Weights of a small GPT-style language model, trained from scratch on English Wikipedia.
Size: width 384, 26.6M parameters.
Each number is 128 + 24 x the weight over its row's rms, rounded and kept within 0 to 255. Layers, rows and columns count from 0. Numbers have three digits each. The size before them is the row's rms in percent of the matrix's.

# layer 5 MLP down, 384x1536, rms 0.0457, rows 217-245, columns 1152-1247
098:129101095092106112164101135125153123113135154118147131096082141130113152115181125106136137115138103159132102143114137118143155098151117135147151081082149168145172110145122148088118111152131197173116163158082178097163134109154150152186135156141109129123126165105118106166133124164104152142
099:127108153180130124160139146129129124176103134170109111102098092128102113125140120166116135144103110122147155092084132156102138145136165161120144087178109149131138107156154131169112125110141106164150171142108118123130115105141118135134141149134120102161135094139107146111125143132100143196
099:112135103123145133128106172151107111123115147121122087114096135113170126148138112126138091141144142160179150144136080126111120133166129125121107162102145179137137129103090106143136149158124163082125116137116116121101131107138144141128089098149155143151173111154153117130117125154102102104
096:153160157148136131127181111172126094147102108077100124160098103120114149121146113121111151107151124146163125121135114099144129180162129163150119114117134140182121126135152119093127125149127136031124111108141093122158107157064132143121146142153088114179115093082171098114146123096088113134
095:150112109118121163132142135149138103121131115124093141127144159145082125122138141135123123101130081145142146130085132137127104129130138154115135078122131109107168136154159119140101137089161102119142149134142134136143128122137136119151133091120124198123099123126078108113086138101104092049
100:137169131108137127121115105102162082113135125111110150147150145133114138110135152139092153154102133077131141150084110150083135159063118165129155121087140100127089131153136154099093091124139174143128074098085107132140136115110117125086145119133144068147204154139124114087154139090157097106
103:117156166131123122125139166137157137139108159147136124144124118146141137106097163137111143132086028141151112109118094139127083083139093124162065126089096124118145119139137135132146126109138089108111137158155107128171132134123128156164067148150182096077141152136184098116063098099092111129
101:122158102144104185178165121137147154150145165115128146100108117147114120145146123124151113115145102128152150094126108161176135129103139128107120103144169127142113108131132149134123152128134161105131111119183142143097129101163167146175192095132114125183124109143104190136118133124178133159
100:130141088125095123119124110084165107116141134138111146120178135146162127132101126164126101122140135141134131123145142101131119142121139121145142170122141113155108153124137112121120172117186129090171154098114119149117129116132121129103135149143178118158113163080120120144093107084184160134
098:184126157135117124140117130091166137114118105091115110142114077158140077114132149156146105090125150115145139133078148083144123073135116136129085097135125106120133126163115132107168123143101125134102129134149143132125121122108117139133101106138106198153139118092136139104128151144144123148
100:159132084114122112116088098146140146134110141128119137146090149112067121153081106111107119108127113111120133090122085116118125158071093110167120197122094148109125116111146108106114140127127136118115152157171132140133156112171121155132154145091091186117128119122107107133116137170149131103
099:154164166137093137119162124183121145109108134079135115116139126101165118135121113154090113101174084118119117137101073127124126124083070115140114133125108138158156140111101161146128152142129173135115145139121129115147111115127134126114092161135111115122143137098104137085131143142190062101
106:157103144098134144159094158155114128105160096129122145126117114154120117124151148118135085103092130151108097144080135084100115097124113165119132151126180106112099159143126106143109107147132117147118131154132106150181107100186144147135127147152134138185115137133082124118155139157139175127
100:166113146136118157140108100150122143144131109125136113156083179137140140172174134079157124143116129122118163148143138121142145137130144125144149153127126151126165125131131162113139137123141106143138164138157114113115177116149147143159117088136105135145115137142066150119141122176151108159
096:163108156121141155119147108106133092152157138092148116113127116114170154109135062135127134141106095140130131114106125128111154202057144117116096146147126180127149131120109118114124143130146092139139098114168108133084129128174154109116150146125139107154147131176169109118130152133121150111
098:116131097094093153156135152124093107125106140104138130146115138114062152114150148145166156120144154119115136128075136145127125127145135080124086108064154128112141141145097161078115095139137132120104104146139125148100140095094131134130166136147114138086107140108138094124073091153088117125
103:113103104093122115100111127115123116112111129157121096120171093067128102165162082129111120128116149090124106145143160105102121137093170123139163083143125128061112105115102101140121124107170137130118120099088173104123168143090092123132152100144140163114100122114109104156118101133145136132
096:165118112084152137151167124133138129113111168097144146128140132123072154166167144152146127151128137128108125085137095145123131126129079123125137165085130118142136126131149133126126102129152147092104131138147144126067133125110156114108119142131114090121122145085113174118141192113117143104
101:157085151100151148134173152105067121123121114109113102127126125141105115138085127151120135158106090114129146136127106108066139109165135107188140192144101124124135125127096129093112119116097130105082184183155102179194120173136133116112100104152122143108124183141171100070096126136113149140
108:149094156146140135132149097096145134142106137110108123144088136120094129121093133127150143120169127108151127161118104113136092148154121115129102158130091125176105115129149145095073150125135164114098156120124106135088091101125131116106128091112094134099143146128193129098132073179137113108
101:115136153164102118112100154146138136170120137097166136121142160142162156136139092118104128168147137153119135119136070121094121092080111089172123094137142136147097153112126107134155182115159135212149098136130143098142159127156150120135103129129120148131119116134112167109093123133085148143
097:090135149083129103130111090114100095139131142111155148115122173141085119123203102139137130066160140072134109155119156171136172094126082138141078127128137122094110146105115143165176138141140148148127115117128127092111136121093128125153118153121113178115097137135127117130090081163118150110
097:126142105136117143149138157085145143100129150085104163181157086141125131099115078103097108130120137116132147142130105100098082114123140119146135134132114108139121129147091125127104154089092166098104116111073129152127123109154167135134126116142128117204148132146181128132148152096117131169
098:115128104151144123143181113140147121137148098106116164121125107124116146089132099105167129112103123088128071105099155166132133150153123139128098163130084124105132112108118113133126132153125133101151148110130102187099093144154127106122076111111190095087108157116156151165133160102143141179
094:141126124074115098153129182172101165108124151114150098111124123142157102115104133132130156098108118102105112128134121160157143190145161145117109080131158129123135103094112126153119073128094098094124108130138138084198174131121130158145164137118174109129131156120139143141098164128074087103
098:123138125117128106122116140122110107161159107161140131117121157146132107132113105128095153160117101113134124137126129165125117180104114154078141130098141144146122111150136128134124189111177156140107134126145157121113098121099109093077145131120124087156096142123161118116148104124173147128
100:118138121148085108117072106076160144133144114148142118127090055122138083147154126124143132134166134107093164136142113109116191090112110112128097141122137094109116115141156154121117165125125117104142144113157107133156127154107128158136121129119142132077171146135080105154132110134089107106
101:127145122170137109134133115117129167169107142124136119132142119138141135130139107079146140124114118151112132113132161112144102157092107153130125100181154121162144128127124129081159138133126129131175140121171108143139160117110111136114132104136123097106127110120103156173119123153189101137
095:169108103109129097109131150129145121123148172115158127112164111136098134097089123138124137112160103094117108095136143154127151111111144128106121127140156105125158161118089152119136113138114144135117140159128145136146139140129153142138137164132152150150117121090107117115098137138140125134